{"num_hidden_layers": 10, "hidden_size": 128, "num_attention_heads": 3, "num_key_value_heads": 3, "head_dim": 32, "intermediate_size": 320, "vocab_size": 615, "hidden_act": "swiglu", "norm": "rmsnorm", "norm_place": "pre", "norm_eps": 1e-06, "positions": "rope", "rope_theta": 10000.0, "rope_fraction": 1.0, "qk_norm": false, "attn_scale": 0.177, "bias": "none", "tie_word_embeddings": false, "parallel_block": false, "init": "normal", "init_std_qkv": 0.0442, "init_std_o": 0.0099, "init_std_up": 0.0442, "init_std_down": 0.0099, "optimizer": "adamw", "learning_rate": 0.00236, "beta1": 0.9, "beta2": 0.99, "weight_decay": 0.051, "lr_head": 0.00562, "max_grad_norm": 0.5, "warmup_steps": 358, "schedule": "wsd", "decay_fraction": 0.72, "decay_shape": "linear", "final_lr_fraction": 0.02, "batch_tokens": 16384, "max_seq_len": 1024, "doc_mask": true, "train_tokens": 120800000, "max_steps": 7374, "dataset": "wikipedia_en"}
Each number is 128 + 32 x the weight over the matrix's rms, rounded and kept within 0 to 255. Layers, rows and columns count from 0. Numbers have three digits each.

# q: layer 6 attention query, 96x128, rms 0.0956, rows 45-65, columns 0-127
# k: layer 6 attention key, 96x128, rms 0.0977, rows 45-64, columns 0-127
# v: layer 6 attention value, 96x128, rms 0.126, rows 32-63, columns 0-127
# o: layer 6 attention output (transposed), 96x128, rms 0.124, rows 32-63, columns 0-127
q45:124138122128106149125108138093163119100138159109090136140158206166133171129140126147146087148166119148121093147127108144136091195112154120089113099136181137149135151135124148132096076079167126178144120144141146161121076098119177181052112093165118108132126089148174133158096141149161182146140150161159084107024141147083100093182097127161137074184194112179140098110071095157169153125096
k45:151105127133159078135119102181117177152096156113109140112127147147155166080103120112130130088102116139121119108139133091087124152128179153094133130158133093094127136131130122092146159108119139140124101123168129108116178134093147139122119160160135198112103101134151101149145105162106109085158125125117122105090150155202099095121107127177151158154175157102134151070077113121118120063118
q46:129104074147086185111116096157108151119171101107108147090164078131136185045132131101151139081134097139134111169161158160167135147127149138151097150144121072127169159130154112168086111115144095210165132101143155161098209159076096141107131121168125108177099094134132195172105076131123084140112131078139086198043162084068075093183153132162136136100134118155133158158124100147167142053138
k46:119099175071131091128107066118100140158126133102118098106141155148123113134112147117127163123103099170139107118134125114122153104101144144154113163158127140092110189088158162096135084107098143131155147154155149133103144155134143151139150167137098117113111103125145121130116125125097114105167117109164116086128139141135090095168098137182151112104108151169152092129090135121133131127124
q47:126129145120140092089191149123114124155133115079126107094152131131154137167141115115103141143176161086161078163088086130077100113155107090125160106084149100189147074122082151139154156069109141095160132165196145162087147124166158106091136139099107133100133100110101132147140094135093058103097118122090177088175120081192148143118141140137136102104071114099153131149111172187092038122129
k47:117116182078067168204126075106167062113064111047103127174118067103111077128142078150152118141103191113134203177107160135144191116105127100085152091112176191143109133166130060136118154133091152130097151064063083106104132135148096083150179111143130056106133084054107190100134114152124196163115098251164157101156128096098120188167095140113108184094116124121174227155185129130131169164138
q48:136131100084146136121140100040117072107169178107101117084103203180120079155138098138175148192089123151090081110074123142140127167147148182092124102133204133134062117109170152180103118090159113132145217131122093086103050092150118128104102144083074124038117123175194138112106118127129137130099149142132034141129141153063159083170134156116155177169117075231199132130114099105137149087143
k48:117107133097147096129162103154103097119155104110090115104141171145138129094123138099109098141104108209078098132142115112128139111112156128134109118125174119115130150130149182119133038108108076155145098090176133124092146132146150147113154153123127155137101080116135121175125126144101096126185112112118099132123152124167177127161169144129134158152096123107164120081079186135171133082083
q49:099160161126109111100187187102064116094121106088123138139104148199152178121144114042119145165090129127119093156116089083149152155110154097142145133113159071150099140156107172137100154114093156133161111102103085144098186159185131100165097160081119161131143120177123117087156172103166123109156088124170118076173121113183067161139156109106165137105067130122089112111149165116103113159124
k49:090140057109049255143108090100129107043209126145133116216107074146089150128132205092127156105137164058074188075117177207104140109132128185169164116158143176160202120145104132157132162168203160171088105170116043172183108174131152057086115111150132061101145190167069112139158109110155169206171131138151150171160110150073193137099161136149105114103095164067134133132163170133134179149115
q50:174142110097132047068107178127151152118093175176201117114083122065106122150134154141104113113088166105103141097144123049096103114154124062074150113123093119168134083122151138061182140184101075108110082160122149104113126146142100129172107078089122139087117145152119113139130149095176129134153184122134162104139137164175163109051110140087116091129094188114137108115128134109086156146163
k50:168180074143126156165163154151153139114121161182166129144122091077152107105119132149145113105171111090168130102134173141086104148169089074128130114109093107157163070139156085116108153147108139102092142108113115170169104107157114121148150107117119130154137120141106094101147131104156156132075130129128140138150080131122127166116104113106091129158137113107128134152179157125104134108104
q51:121133128148123160180097107145204128130185132113155170127164121113165047141100139108158145109100116133097179103147152115166185084127097136109107167137136140134103129142152069162093139097140115116103160132097107165138099139115106161116138133172165093083133149132118143086124139180099097075081115071164121104128104142099134154157155185123137146152119084148125142153178142105095122089173
k51:105104191073126123164098102075143110122133082106083180123167157092081101173061138125184145105086152165147139146150131142138066136089134121155018174183107135154099203113136123173108051073114075144214129132120216073007102154130172151116154111098149110119127148090164126150062119137090152125186116105167111129083159077183020076165138136149162071122155123148140040157090110131178152099157
q52:128080086173146133118121136143089111130126084159103147153115102090106141051120173144158079117116113128177115206117132141108112161113155115089136210129099094105158151144138086113069159144112157202143108118191160108146116112102119129130128152182158073101094111166117216128085124117129152143082126139167157113061148152061168136120119137085097162088118109119150179112067090132146169174128
k52:111051229089200058128131053110083110160103166085119098058126168152167115074058140105147122136097133241085113149163130095103159056079110147141167134049139173099132207105198183189146092081118103140199160119153103127087155113156186193086151195118133173120106118065188146173050095124066057151155172099103187009085187185160078123168079134129166068140152173200098050112019121164134169102109
q53:139147185076136188114164110075131113127104153077060137097152186166109125115107178081143107138095117179148129073120112133205136154087177164126076121131127102154138148077147161136100127048145119172162168068136126125085139107064202159104133083122192124138077078098177043103109095161087088174164117206077067087136173138161090070176164152199185137170146174151183097077089105133160103087110
k53:147083146111126094134161088134106095088142140112065138120135143149119160115091120134113135145105138192083102103122090121104148113094151139115100169119127136119143148106120187130121094058121103148154153156173135111107126121118135155131143127162163129063100105142122134151095107184087130122183160120140125093138133161125133098142147130129116125158057122132130154140084144171182154124133
q54:052142162109107156158094186162171102145133111112105125171120158159124130133151126121165117167163085134100165108180159131125120200114127140108112159104110167155062161155116094119145105094119175155119024129041088107119118132157125098160158138211198107101126120109094147180167130156176150164138181215080164112118101126165113157097127185214124122123112125098135111162091096150170097150074
k54:166037187110135112066087068107102068066135135019135142162105179107162114138113152116132121127089163173102102111101083185142187143120187141077062139143077123139091086127093121187099138050129071166124131132113153161087153149087154135092202132094171064083159158137115152114116153168073085138085100142102143124138113183130137050128154125129163210163194101157062133091118125129105124103163
q55:141058115171098095191149091146128098130077171124165140126150116175143094174134123151177142109104137191109192133174160158107133144073128139099102201095168196115091181112155142196123097155129089143107143126092153136150170090113119123123073111153169073092162088101092117093124128094111150174200093200160179114138124196114107192142198156132110110203111127114108135089110119097118147117073
k55:140081140109103111092091158166086096158155155105126144106125122155111130131128141155118163082096090154085124145135093105114130126134161125082142148138144146145156129106115122101174093132119079113132109167179174111099127137152044011117166131134123170103099154164142115146068163117132175099192153123140113129147122174115185099103092115140136161101117106132167124128101155155150151140148
q56:109141146169062107092153159129143136125156144124195103130111192123179157134169147111147095129126163108091147099108117140092098205157128118070142114062197117143161101065148091165108161156164146129012077159158132151136119155116135090123151131143133085109170143169087118087182215126218214144138118188110098150111102113150109060046116098138118099178131127112103121099165144138057122154088
k56:149141165081130129157130137096107079125136134105124186133124087133180120110084122125145138135108175144124110155131189124111178081117110156144088156172078163129113108139166104112092088043116110145156172126118133143074162118080158095078137130106134078158109127150141123110138083169054112098113090213153084101186151091118110104208159111175196146114165098162170067092122070162153160079120
q57:119132148115090131133179156170158156084092086190139119114112142101091118166121093164090207109132163130146097122160101151166192103082129114160098130085113137141166167141144119137153100179113108187147148176125118125113157129177095107146136132174123112098131102114208168145149091087100130056130118064129184118173102103167097173120139143140157129151123093086102126160116149150126118138121
k57:166072168122105126162126096071173118133161109050129161148166176147105163166070154071096188108113066254187090147098125130165114138129089185111118140215130164116128166078116132131101099107110145137195163129113103113037137089121156188069175105133153106134137116107177163116081076134000085143158114042159095091122178130153087060175132142152165160101094164160194132133087118114149146152113
q58:139124108126114163148138120098168178096155178116145149131211128163139117136175125112147167127149162122116085129152138167120200070081159148131148151156129159145110188157140123108084151144153128154103117154134133197140114155135158181111161154142137135158085091107137153152112213094184184096131162093135153134067127092102088140083109119126096078120171164094120185174134150111073103154200
k58:164145134103135133161133122099158136172099091100113197132111150169133168117078119093187127129090061140178127125108135158128135127141166151145109095154123069046119199110080163069134193128088145175128153118171119108080107156127146106098141105140153121106128091178222124153120130137120145161108168137124216135152165090191079189170160105146145139135162087128146090155103108130137070115092
q59:108074148119135166120178097152050137113181150107125088101115136077133164117143162137088127081117107114127125112175111094126163130130093113032070141147110168070110215136146114089084123131118146210109170111118142107133176132137125114135068093242146184159062130157113118185105107140098179177171153147100193100093109167117134092106124178138113160128169109180077233146158108167157176161092
k59:131139166085120084084097057161044210113138141124058093154204097105104146097150127157140152162172100161119105086117117082098140147147113150127105139141192101109187177142111176095124103124130119118105158098152155094142158182128166143154171151116194113150109115140143102116094149130131107126143148123233110106141129126217142077123106161189134082148094194149168150116093110120134121091122
q60:076090151159105162169094096211140172131129134154148166152097156128086121114179150103163102132111122102030143146052149089105128123104144245132156148199189186087106189133142176116129147182196107197104130148118120066152047142066097146151090131192148132179145141132107140049151182150187141155105131135165077113079154140075072199104092203169136152145143119214128141072134131073165130116108
k60:180146202161096105099144062033130160086172087093103124118181156139124120129106148156126131176129095155149119116211084217130167103057104181158115175133067153121092162049115204157154114164187101157186150132167150095143174196119121110149203156163111180118098129112165153179131131116104032117097078173113139172133112134138153078121174126146095088115135144105064066120098167139159114170151
q61:188158131097159098068126168117148133133176166123153145150087095141154132170188148094099116158179168130120117075113104117086058127148133139158130053122132076196132048126145139084141142088116163042162130093157131172083162178137168110063163134049094120130164119108134105140133146145084060095088101120137087115161194109168124114129131091139180082098143146113143092099129161191114068118202
k61:144130107081168156190118105135187078138139102118144115081123118143129101132079078121173101186169087096139178173092178135161134143099123054130153139060126139159105092117171071146088132151083144151180157106120168171034113029136178156082071060106127129122147115129113163150146082142110171115133141144118138131180166086052091131168129101144128095155087091117114206124139121082151129101179
q62:120097153126105210127122121132112088067132122140146157164098124152108120131111098122128131122129083155154140110140151136162142159074119160109127116168138134113165181082072069132070084130177181146074149186135145110121106159119185110124107130174162142136151121146093195111161189108116127213140086183038148173102119235106088154092096148138088076093221093157171177069171147080189169116085
k62:107105071086169103125095126140104158121141078077054147153118118172079144168164104106095147184118179145154035138145111109074159088102084175125123120102127151131132137088067174094120137070131137155165169100092133130056182178114132180174096146089123171093137079121151103086153129135139091141157103149129114121107129152126110059132121114172216153150155177075128132154145100077124170039112
q63:093167135102156150122141150084119157123180170100162147155174167151106092197071135151091043161109115080232118125137162088130178126152120161095158075131066138160097038045181101150118172138127096133138110077156131194141093093085153123095147096175076147159188095089057104165139152151088156048092075120192098185091126121061152089133092122083150140118111133142176079133096087158171173150113
k63:085106100103179094155200117128149114161106127134164060153137143148119045134161136181077106038133140072036196147117160106147183117121082089139114133116168132064154067163100162120159149081173151123088151126140166096073098088141152112166143111107097102057101119169119122122113100114122141120162179089105101148124142107148151227085155089085087151118216144097168151046161149117140126122025
v32:146126155112210114117104141130157092092137144126101163122172144124178138114112141131142150159149116106155164124145174111056180147115111202078146120134125114099097132191134156142187142144105070130140116134102131130149146122106121112130156199121186104097146142150106111123117118047094065114139139124128166126163145119136163138129085156118120117118223069140129145108132077144124129117120
o32:152120164181137077095129138131127148114143148146122135140088145075102146128090090147116125154078162101141166102081122119125093145147122120163134106145129107132141179131086146107138104179098100165151111146086094079090077130149126124169062137094144174108145097125128102122102087153120139134093155072102147146117100182107163147128125176136129170145142107119110131184186137076134190158142
v33:143189145079147089150103124111140137144122130143106197115167129140109137151156120114132160042133142114068155137236106094093019144132087136171097084123189182168147129092109144096128136117143119130150096139138155110103105123149158102178064106095137150123138090135092160150111148101145171178142140137192155170140114133109142127128033125116127159122105137132111098128114104148130107111106
o33:155153093153148158178124146139124152183151123096148108126137097124130087202069157121143090188137109158136091121158145098099145155151175194138147104084093141127139079120091121137081110085078147113125139159119099167089116148083081172103146118137125138132090163149152141163065101170138145074143134141158168120105143132135127103099100139116172089116181170122142078098051138104154147150159
v34:202120158156085123139114084176134124105095146113084172100121140114160162119140122188202169145135131126150082166039091164145134141185114097143119125145125110170131113171115190171099103151091185102104114119147162110158101116080152101116136125092147173062128111189147138145098128180144122174137090123158162130150134179054096122159104167081157168121083186164149187169120082090103095137101
o34:127099149152153094159124159163160084167114104127177101140135136177141063166129133100142090122171099112159154116097175164093112111175094131097167187138105202098107153147137147082113108208163139070082149104109137099108153120109224147126074085085122151136166185149106139133164127058130126169139121150164116145112127142068107107081103174076135202180161148106118117095125100098140189092087
v35:103147101113055178118134096160109108099142171149106171133141096178131162123094122163149131070165060141171141151138126111073118138144189124134105125108192129060080136080118146117128096140128181128120074118151165150090078089126136092091167133114151167149105166120119064113157135146115139116147145136130125170151136139103120144141059109078122148098061066125143085089125093116126165166100
o35:093090142136151142163136146143094128146126090116106120168179091111140151165104098083111145124135125100083117149124140142164104229203104128139123114138123177164135164143185111078143140117149132094140072152137144136112122081114134101126101130124097125095086151181139130178114163122097092128144132114092124154168103158062097089141135081121157149121121091161162118129107075040171156139158
v36:117125105137175152123106140173110117129125132102101077177142157149161088081178123098176132082129179129146083122071129122155142149120167149133176123096169106084183141163143110239165133128094116108121148130071146109136146119119084175134170149115154095133148108159130124080116128142116128185163093108143114152138130119116136099167073167097107146087177120155144174140101091104101154118111
o36:127113123169119142142134141105135129134093130161129101152095171168192077119164111083177125110082154110069108061105124090135136140121082145121118133152175121110087160102103109117131086170157116121143079137098110116119141066125192091098117112102206150120184114087149097088151085156148174140165125139145094121124109173085099128129086191119166178165165118116155100153123161115120150107119
v37:092127152083178141118164104144153101061178150088131093128194133153160168105143087005127163162126113134118157107166151189087135132129080100120144093112157108165066123048130153119092174125138160164130125124160131159133198123130152208133103125126190176144143189051118196163140112122135106117107141162143122169186160165085170117122086134135138188076068079094078185096124138085145159161105
o37:163038154158094128107103089104104164185160131106157142158149121066128173114073088132153089140141178126102125132177119132141197160137133081118084196115161163156119230073143149135131100167165101169207097137113127136121099064137123185077119175128079120177070169168077112089062181101171132140165128098137167135165120115163134177090106137106111155101139134159118107123126101137122159192178
v38:177126130110106147080094095143158152116156160122152157115142157147082144183147170095134154089131136139129131173156122095126158147161088136160044123118110104132165131104160123038125156141114159132129139117142131200132116121136147066163148114129120150105147140166111155198129160053135153146142150140104182098212185121101187115133109100133129073167149024128159128181143054171109119156154
o38:123126169188118129106172105085171139150141051122094156132083143099102131124132135154117120202112140097141152128125185071081135162117202143112200119082120156114130059186103124125089169085165159097155133138129064123074081121080085153123122130118153087139143165166134190096114153173104122120074093145121162155117165105143160113120099107170122097105108114086081145137058107153112140142095
v39:125125138073171151131124125106111125137143162140099134162178131150142126167156132088139147144116162123157151181127147176153103145112155145093122096100098146127113143103121103122177143147081086153128170123080132164117167111121143174157187124125144074140143127129142189124115142061144145157148155145128156135095140055121123152136089101134064109114169049132183162186130054133131146175147
o39:171122111155148128127180135098126163103090117123117138130070125144134118077088073144126124147098113103113118148115156109123151111073176061126109112146142141084165170131067120148094139150147136186147081145072102113079104062109144171145095094097172116107153119129125121066079107171149164154146106121135132145125135141120160182122059139166134150109134114116159117145107158079111131116131
v40:142160136128147106198052158111170068201177129111123071132128160112166137045199089135100144109122067131117128096107135140129038075132107108157098175165088135133069127119109132170127178143075160097166114122108112190106084124103130133097082114122098192172117150050164200122137127116123096086090121124193141136121128080138141177121124119123137157094146149137158158126113133104176092118142
o40:147113166131156106118126123133141144154105124143155086118129084140169154107159144144100131098111185146205125148128041192173137097155114129170145135140072111070157218079119160123094093151129091152198123108138120103117147069088083171130167108171127159162069159131185069169125058078114145135180139106070122114121118101148089128169094150131056102132104105118056092102088110139118117094112
v41:143133150152111157122117107081121083092206164134193107165108140159117157113108186084164143011142155147149079070133139129075032133130131192164065131152092133119130116098171096129073160115144154124110134115079086148183127138088100161132125110134077156103065151101121160031127146164126131160112145128131089126098088114050113119144168165145124088105138127121175068205115133147151124144129
o41:102179132054149131179136083047131156119169141136112135112074112130160146120127136168224107163100132103128083146133168150118140105146093164181119121148172116133064121140151090133092120170110162114187121077133160104177123107068075146094130102156130136097125166155191105126139090114131156133150060143095092132100070059077124156127082040131108129104150135176114159142160086115056164063085
v42:137127136120184111142150096102160090192078136132132129131090109093173117134118115077169125138084179133081079159092136138148174130129136156072176035102202141159121152155105146137100099098149188104125121140110130097139153153149099151131099109111139165055150133139153184155112115128139118173145188146111113138175114137151110130125122121094157109107133229135185144115124123078144065116114
o42:149135077120150123146115092109152162108106187108157141148102157174150104167121129093155096106165110153117100084149119176095112129132132112117130127081167147098088219118129164101133072179170127124093096122085152069111131176164205144138148096125140164136163129119153113139137161134149180151133140113169209141167113084150160093066120152138123127131186129167109095108152105097162145136134
v43:110164159099115117115198096106088117128137160121130053106132100131157078137150112156081060130101152119126121123114165145139115134129114143127183077160091146104179149135128146137095099128162101126103138129134135074121150140124098124134187092144154131100152097130139110117074162099132128117130093168129123150138101118098101152129136139103137110046110205078147089159118099131100101069165
o43:129161131109151141102071129132130148071103132161187161080153113141178074172080141136144129116137102128137091087153158183159156135085147128135092117114136152128122126095145126136082101103145109099052089127098166144179117154142129112131100111132166123091186144106141088086140140118176138150114116128206094107178112168116091157120125170170131102130157160111141136088169116098099153108152
v44:112095165116148136131165110142099106156157151118141196170114142141149111172089146111128118092166072138089137124145132118175142123088171114116125108117156113145146134108102131143128112153108145157117123115147178143122119134157128119150127142165150128078115115121092102126145113091138144179171184113121126138133122134163048101169086106122109131116168109108076047099158107093156149206090
o44:157119155136154142086129112118073148114184112115087154130098194121130115186139085096148133107123096153062121144144138126103097169168131099128124099105149083104168107142084132137122135128161121156117110119104137143135113185160138114090110144098113124096119120170109112157132130141107116110149089151118157138142111116152152129134114068107180159096135142184186096110098141023169103180118
v45:140126171128188103161193127120111138109059106113095137129138119121164134101104082203117087148184090116163143170098149150183084070150105122186134076146067085109119140142119110158107167136056098139144104046101176155087105118123118160143154116162124122149132120111145148094115147122126125138120113133139199135138145110160103115146145147132100111137134078124073129116144120120132151122127
o45:145094177207161128125139153112114126109117095138173074127156100161124107143143129127124123120108108176191128122111097159165147126090113095116094099123166081090173188125075134188127111095077109157147149133108100124159116087157128059129048123105120104096144145163097142116138158101159115116174119165138102146101113155111103187196141141161129167149073137125167155087158164112129155119119
v46:152127097138151179111098117111133137154125081195111101112097146140111109125143215123211139114139104136159019220112166131139084148156125111175103082099178136094194137097144108136152057102093152108136110074133067104132106131094164077102178092086102049139157147139140147116100091139112133127175124117098107100089110119058124141135041098089160114143150124142198095187164059127106148156152
o46:153156088131146175186142130138136129106122099192105093107165105148140118136105120146148148085165079094107119148117161114100097126176072087146108127132114135120105123185089098078115099184125205103137105124080108056086139100090104089193081054131211133169168133120172137074118147148114160219152128115137139182097128140073141053165138145127155126116155094133098204127110102110208147090073
v47:078117163125139124065160175121146125124109131144129123172113122132168078161130239137073170161161128125137188129097080152121149075102096096092100142213083124154138125138107156154161115121144163102168116118138120102126081164141154123114127096138168147144131145084119090129152148142136119061154127090127167132127097147152146116131155094100109099131135135125133113145140132137186147172104
o47:110158168136172116054142173109108135084126142118140093088172097090103133141150109158086140070106141145138097170095114112103166152110108083168178131162153130111141057104183104091166135124102124126168153142114162162148117190175098127080129140156140161143095092133093098148126133124079110177104112101118144135085172094171118163185147093085120141124106171133131139116065151112127129177120
v48:172140108128150075104157135146162152094089122146121191118147103107164122110057133135156114150149091148153088141187098165080105137101128148152114125105126167085071114152159118174092138116135100159120064159175163144124087149110139064123185108125125117134154133131120167098110115164101062125108160047123141142118114111099111119127124145102123116175125097079129075155131124116146114120111
o48:197146088144155150161136136126099144135160130151142113153160081084076125128103136128121135106172119094177109117122177135116083133149095109114065120119134140106132170113099128125157113185099107147163125127114160099168143145173111077145057102136095143128117136161121132180131104122104103123161170082121123170158112169041160107160136107140086165132153132144118177143183130073137147112109
v49:113122135103170155084132150135113130074162096095081053129134124139139141127121079043194141140159110101171162137114112145131120127104123113113179072101136138160145126120081111122123138132132125133138190144087155110153213106133131197153111173177162116088178101124091086049152122180122132133120083147125127138135126093119106094140121164135136090140177108121048130056088109161136167116150
o49:123115123124075145083094163098104128148142183154098109179147192126135136097113138078177106104103098163092115123173124111163133160129113136128096130156153091161086178138113092112133131135160118207186162107098103120150110024132127159125071151089093115119159058095088117115090146109173141050093128124196152096076135137139107241157127182101138162164100150118177155172154131170087144163151
v50:130122123124173152089153111168080129112086226137089067133158121143139146095178044146101107118129142125114177161137109071153105145146188143145160087179173113085155148181104084217159130155083086152135135130096146162128085116084144162123152153113085127098189073172126118120132123164131134154155184142138118135119119119160053143131135220129112084090105105133140127109123108106104124121174
o50:126092092134126103146111117112114095117060135145130113103100220130176078167196116112134078125119151155124084097054145117179076170141138095128078099130142136138179182133132161148083089107117152097148091131119114105174130099135164164133169101132137115127182127144130119133140135121139124074183125130152034124118166148068064202133127184192146142172163140146194097153137142057127110126156
v51:109150099136135142121159127128136167157063178139166197111151135115103103121152156115113120173102126128118196143083140160206206172181119123165116107116181131113126149194094177149126119132067176136127131070140165114094103084092131126089202093143069077138081100090170152155081112104151133156136124127166156116088139066101136167140078125170123182136132167068149193121134123098100047167096
o51:110122159154174171181187085172148095085091126092149110104126144118126093111102101068097127159204104121154134106088090182130102086113180090105131202116130123068149136138118162162081125124176180130110141205156124140077135106098205191140117126135196075107136145167109144101182110127127124203116162134082117151165191172126163074115120144085123125191166134116193151101106139132141114142129
v52:132115114143152160121078124145145127151134129094146178146115110166148164151105048082162124170097119143158105117156133149139151140106152129140108129176113181068048126121054110135100125133164159143137158103165118148130020104122116096140116177121026158136149115108129136102138096141119150106085140125098122144120136093152077137164177083114138145111077129090163065139140133086145120121174
o52:135130097121115117114068070120100127086119158142102113156136143110114174087127102089089109129144104125157188155135144210133100127168114113138123131091093120126147200112127118134111156152121116136164119106146162117181162064138116147116134089158103148160125118146105102179155138136063109110145122101125116157183117088086135105166119082176108110135124108140142122126158074117168080134093
v53:150131097143152133141111163127144160128057089167137184089131131150174117106153104148064104157150150124171104136077124160190131084147110086151095106128151094118149161151140129112149125147015109107143195029138192158121104124096112147121123104157115079196127144143181129097133130146129145102131161142149165133120166053150136123125124111137097152097147146158135134168123114130116138110121
o53:137156127191120101124149141113115129086062126142128076121120071185122148099146170083079145125161159154146181136134086152173146097071183076163153154162149070108152120168103127117101105100124158153160169155145085092115179057158154088169094151123139137150182159119098158085175146132128091153134086157085134125099183178099111126165112122128126102169090114114144130097094178134169125077113
v54:116108129052149177059175143099101065120139146156122099100117104172150137051143092159113100164127137095181116091115167119111062104137108120166093103121167131111092144177125107108153120112120103156153146144144154132114145144120125152082102161144100080140097130129117136071138140062131101125134116185156171116109076108115105139112134185165123191155123086191062146097143121145158105184149
o54:125079130116129093148097142164092129086155159068133069091059133145088145125082139192116113143140122148120138115093086125173084165151149116185126124169119059151172166161140122087077113137122127154165127149094093108153145108111093125184133185145149098095131025146129105109097156110240162119155155134113115183123166159118103195137124139102157159088102074133151129124158140107092157113099
v55:140095167154187098102180105139073103185133183120165133132096147081149137216133079152141087139122113118122147083111123217172159143171136069189114095144103172102132129143150163133124116123118144143130152131172169099154177137161124173152146136175098074077119082177128184085108136114117151198133130149122088111098112144055065135122146165117138086187133130149058131118141166057092090134166
o55:170142155027154071132140111121108097134159130117146060061108227163066140132111114113116115142138126163144195111150188175111102135148101107080107155053200085169179164112100148150087096144180150163092166104114135133171166164151119166101125127087191122125151095144116118118136153119171152129136122220132096149153135130154149189111143136129119154112147130121186201050176141098076092116133
v56:140097139108166125195128105157126129078080178115112111141164143146115159157103104104103070132138089113120126127158153153175175121144096112137129118183121094128175135068112129147108141145139103158143114086164103140189204135114125164141179078122146116124185117130155134138130116093132168124137102168115145129117158170061151076125070089115153166128145105175090111154144106052092143139097
o56:158112151182115116139095116097110123170184080125185146117147174128127119146100083164133127155096140152091185163114160061123164128143131090074130142126149130145151120044132113179106108116140126104125095127137122144125100092125161138100078162094110132150154162101097125081144200153103110141137059173184125140121149148152113158143132145134148095130139166156118158092131139172166094128163
v57:175108154134219108053153100102136117093088123137128147110106110135122110117156135105082117150132127099132122149108103120129152103127131153114156124086072114067131129137102206091178140117140199124122102170151132139133146127138143134163184105150131098054116121096106100131128121140094114081132164122164151078137133075140165165099130149144114080148171071158099129103123155076124139143103
o57:109123147144115034100155178095074155146139167083130106065067182092099171116131119114122131124109133107156147084103103128133095163129165082138151139090182112137155172193151134103147119119122141171156135138062150126101071144143091120169092115093149102123127098154158129123109081126112097132103176104115149167133144160158118137104142135114136088124105155105105182145107156147060078122154
v58:147117112171133087152099108126153111135142100142152139090107146155164143120129131083099100134164143137139137105093136163115151119102143186105140158108129138095095121137111167082153115119088125134129178170109130141146125116125112108159119147122113140110106158091123121118138117166100103037166199137148174110131121103129104162132094150125151097096158116147103107140124164116158140119113
o58:115137145083113093115139130132093149102127141129102129083077137105130183113134131122125144104151164117121158142130121182144101142156138120165138117137152090139105203183115141088151111194111114193180143102112128093114118114175126136154102113090103181119135135145149094135123093118088109121113158091081133133146109155132124109121131103128116125125157140111070126142137128095134082141134
v59:135123149146130092195121124098125135062047141116131129118115104136153076092078150129137105144170194162135116120135093143116158112143144060111166079168093143092137116152105165134070142107156160102119092109084089129140115141152108097184102156146128223138151107131107103089150110186102097141094146078160107122109093162159114096117173109107105172148150182119118121136108193126144151076085
o59:110115090183128128141108156112104109137176175148134142118174095120130147162150140128155122112134086193172117128104132157122105100149074158112101115125186152103021172094161128118167089124075068141126134111146174158209178141171145074071120108140135175153130155118093133184161112111062096121094157147176156079162105079133096158131144092142122169136128200153133141152157152100140135079206
v60:160106121115096164167066123122126129143099061158104103123144137117174152110133155095144134127142146125075126156205123136102044127112166141173167127110139168125092125096106082136124118136171132157150105166183094162097095149139163092171049143121109152180142170135104151164136117142135165148144149086150133168138090141127158097158143093143143146139095076102153137132129094166212128152172
o60:167117101136105153144112110145077147140130107131074120109169099138149153143118138157106084067182081085115089157122123083084109142195106152153110093111122160109147170112083130131138173154089107141209145079112148136121152110145088149156177113158081181151108151115159143165055143141102154118160169077111142151158129115136147139143080102181152166105123144135092079140101100100134126136094
v61:120145103120116108156122135127178163096161128144142156157130130117117170124085138084117135163149055108144076154159073129127136138130074072094083109132165118180118147092187105093075136115138155120150069104156173145108111123147167108119135080115162136131134149076161163146147112166133113120125170123169160137141158149138148126136115078112140110149071131064133130112136134125160145172073
o61:158109110150123147120170114132159131132172123082160121192234064106095146127111149109116142123165132176129073189157156109121159161125153128124102159107120141111151140100142130134153096138164142118171109134138128109109138117137148096119086137157081108165067211147094193166142139122080120134153118110111176149079141092119154101144161097084103095115117127148122173122090093141176094162135
v62:124143172106094135160139111151173076157136172113153146150064128135136088154143133183086182120163138132133098141088125186100167099100149142186114156161150147160106109092191135127106124111085189098122098119168128094132170151124127128067176075183113117135097147050170109210131136127132081145138130130137150152168127118105157134123076027108194128148126124156171136164164076112150100113078
o62:115138171081162118140150145121127193135155050099131140142154085148119104149087115153092111065144177066162201120126094173081157163138098113133135126144111159037135067075149103095135097107188102090107094136137164068137109162131149143129078088116147160116117141167154127115153193153144151198123100150047164160157121104156133107167131088044089104122135097153102110095063116113124127162164
v63:144117080092108163082128147148129166107171135182123118103078120160111100137108148133105125145157161130133179123198140112067155116118130156132161180117129172145134119120115117099153123103136214182158126170156106128130122128103188074089181095092117185137181139139089129150144095131125138121172148115153176122113122112125109125113072145132165117188079124085144128135145125124120099068102
o63:134111086107131167147159098140095128141134120123105091080140120066123126104096123174106146072201145101128137164127148100160097185201128098117096131123080145143157105136176107080121138118096141119167140123171173090150097146125098135117083080114125130140132076141090147144089130154127095114076178121141144154095161147109177088179147146166081141112156142126067122169099122137155126197151
q64:132165129158136115112106178153138161107100177122116136088128122088149107133130153106106138186127083161110113120159145127067122152150181142127209129098151099121166153148103159129120095114106171143147120160157062154080193106130166126139142108087132141175133132105111112148122138121120123157114134139135117114132152154157140164142147123127127124124158115147121147117154141144122082115131
k64:143120137133132113144157090127122100145130095144130124145104112123089123099119144135148137113102136151128128148131094088178111139121159102049165152101102151146132121109187114137139107143100065135116084143159168134144124096163096180117067099127152161123119130124135172105140117150124120114170122121134158136101131183118136150129129137143092126134135119103103140138091092139153120125199
q65:131124098101144131145159168118101112165140124143098123091119133179103095177143112138130116150171213120117167163137158208148076150084090105109120124147113138096103136142184104169176115127135113166112169108085144173116110152114135099170163104139116135152147113091153175189103134143124113108159124137145123176111098062134089119156117133128079138198118108144141159150122120156116085123165